Weights of a small GPT-style language model, trained from scratch on English Wikipedia: biases.
Each number is 128 + 32 x the weight over its row's rms, rounded and kept within 0 to 255. Layers, rows and columns count from 0. The size above them is the row's rms in percent of the matrix's.

# layer 3 MLP up, 512x128, rms 0.268, rows 217-222, columns 0-127
size [ 95  96  93 101 107 117]
[[ 84 163 164 170  96 102 159 153 118 147 151 101  92 140 149 118 130 112 105 153 142 112 124 147 166 109  67  85 147 122 151 154 148 160 179 162 160 170  87 113 116 159 125 118 153 144 115 108 121  65 117 125 159 130 138 147 159 133 132 131 122 160 114 143 106 102 129 134  98 114 139 164 187 123 153 127  87 113 119 111 167 105 108  94 132 148 188 129  35  98  94 137 135 170 137 125 116 151 105 196 167  95 160  41 188 115 190 107 156 125  32 122  96 117 129 125 153  78 157  72 136 175  98 110 107  40 131 115]
 [138 147 122 117 177 113  91 128 186 190  93 140  67 170 136 103 109 147 129 133 122 148 147  99 180 100  91 126 154 121 175 125 186 164 149 195  88  80  65 136 172 135 142 138 120  91 133 128 147 173 130 102 169 136 173 135 148 134 103 144  29  77 126  98 145 126 114 127 119 119 130 112 116 119 181 105 159 151 105 138 204 109  75 139 118 158 144 150 103 172 119 148 191  62  54 110 166 130 146  78 139 120 166 137  65 139 131 149 109 108 162  75 144 139 175 108 158 143 114 130 120 122 149 156  70 139 120 124]
 [101 136 151 115 160 128 117 105 129 153 200  92  91 128 156 132 170 164 132 153  78  97 134 146 166  86 173 135  94 133  75 136 107 125 139 135 170  71 115 105 144  88 128 206 143 112 201 137 147 197 144  70 149 153 110 109  62 130 125 109 178 124 158 102 103  73 134 134 157 144 156 140  91 118 137  86 179 138 150  86 136  92 134 105 107 121 177 187 149 132 113  92 136 119 122 130 120 182 123 125 143 184  96 121 134 139 125  91 136 179 161 171 125 106  97 168 165 125 170 129  99 132 135  44 155 156  71  63]
 [201 107 139 145 160  86 110  83 132 155 201 133 172  97 154 101  77 136 119 187 172  90 163 139  96  89 114 145 132 163 146 130  95  82 160 112  81 110  92 101  74 129  90 131 155 109 149 142 138 129 106 140  73 105 167 144 109 115 176 157 127 148 144 163 144 107 129 157 148  82  49 157 104 134 129  77 136 156 125 102 154 104  88 137 113  66 135 106 139 111 168 186 100 160 127 119 114 145 204 172 140 183 112  73  82 155 142 170 160 159 147 120 162 106 137 125  63 157 106 113  70 124 128 103  81 132 152 143]
 [107 184 103 154 116  98 198 129  71 143 104 120 131 116  83  99 110 119  97 117  89  81 145 112  97 129 107 111 146 120 168 180  86 156  91 133 145 170 110 131 144  96 142 128 141 152 102 117  92 104 149 153 118 121 122 150 165 120  82 125  74 169 155 139 172 125 135 121 211  77 202 127 155 163 173 118 149 116 185 109 136 132 142 118  63 133  85 101 155 100  85 104 148 135 170 178 129 128 116 156 139 125  89 125 136  60 149 139 177  98 113 170 144 172 178 113 119 159 116 108 151 124  65 184 172 155 213 105]
 [148 122 109 171 102  64 126 142  71 116 169 120  92 141 141 125 122 107 163 107 103 142  95 146 100 133  91  98 143  42 127 173  59 123 108 117 143  90 163 112 101  68 113 142 123 183 142 146 134 130 123 173  64 185 115 148 141 103 124  70 118 118 118 123  90 150 176 127 120 105 177 127 114  82 103 150 195  65 104 179 177 103 142 165 149 121 106 127 117 154 154 113 194 179 189 135 155 153  76 110 137 123 102 162  95 147 157 142 127 185 173 125  68 124 187 110 127 108 137  97 126 156 117  97 150 168 148 149]]
# layer 3 MLP down (transposed), 512x128, rms 0.217, rows 217-221, columns 0-127
size [ 89  96  89 105  97]
[[139 127 147 123 224 141 157 135 133 156 164 141 101 158 112 127 171  82 113 155 135 186 138 103 202 134 164 142 147 159 122 119 119  88 136 167 145  77 146 134 145 103 197 108  99 108 122 117 130 135  74  61  94 119 112 122 131  91  76 158 134 108 101 132 186 129 155 176 105 172 121  42  91 101 107 140  78  90 140  78  84 138  98 128 145  91 155 101 184 114 132 124 140 150 134 108 157  58 167 104  95 107 155 114 151 142 166 126 136  99 121 102 133 212 142  73 163  90 176 118 146 102 133 139  91 140 165 118]
 [100 143 138 139  83 148  62 114 177 136 176 129 178  83 156 185 100 132 158 147 178 103  98 123  83 117 164 112  90 110 147 116 105 133 167 113 125 174 145 129 129 100 218  57 148 122 131 134 145 113 107  93 173 124  64 166 147 142 174 163  88 117 103  90 122 144 162 120 111  89  89 123 168 164 141 192 132  94 121 115  92 130  64 117  98 138  95 157 112 115 216 111 123 142 150 102  94 146 130 140 124 170 109 105 137 185 180  88 123 102 162 145 107 140  73 130 129  78 159 120 190 158 107  99 144 151 108 103]
 [161 129 169  91  94  90 208 149 124 151 107 107  86 126 151 156 118  75 165 109 111  95 134 142 148 168 182  84  73 116 135 162 168 118 132 124 104 190  92 156 109 115  84  86 120 124 118  83 139 125 137  67  58 130  93 113 104 128 112 116 121  96 101 142 190 153 145  94 100  99 141 134 139 112 100  97 140 107 116 102 116 128 119 135  75 121 109 102 154  75 117  70  13 157 137 111  98  56  95 175 125 100 136 159 129 130 165  84 101  86  92 158 164 128 152 141  84 153 183 119 112 147 131 139 119 122 155 174]
 [135 156  95 113 140 170  59 173 159 123 167 116 154  90 156  59 173 164 106 142 192  59  83 128 182 130 157 143 126 129 142 127 121  91 100 159  98 143 150  61  60 139 123  98 128  86 175 201 133 142 120 138 124 142 138 167 108 163 142 153 143 146 151 109 118 114 142 127 175 123 131 145 100 152 105 110 113  94 140 160 154 145 151  75 103 118 171  78 171  42 184 157 101 126  86 174 132 149 165 144  94 105 152 129  96 185 101  66 120 157 155 133 168 206 115 141 120 110 149 130 106 107 148 128 129 124 129 119]
 [146 142 125 143 103 130  64 129  95 179 114  97 134 100  78 113 147 110  91 112 112 131 125 144 104 127  92  99 183 138 157 150 155 172 188 134 107 141  85 116 141 155  83 170 129  96  92 158 157 121 133 193 149 108 159  98  83 145 194 171 149 131 139 128 166 103 109 128 142 124 144 126 142  90 137  96 132 163 112 137  78 112 131 143 111 115 134 168 167 133 125  60 164 117 174  49 119 122 125 190 173 122  68 148 131 178 128  76 126 112 190  72 150 145  62  91 155 154  77  89 122 108 116 118  97 215 128 160]]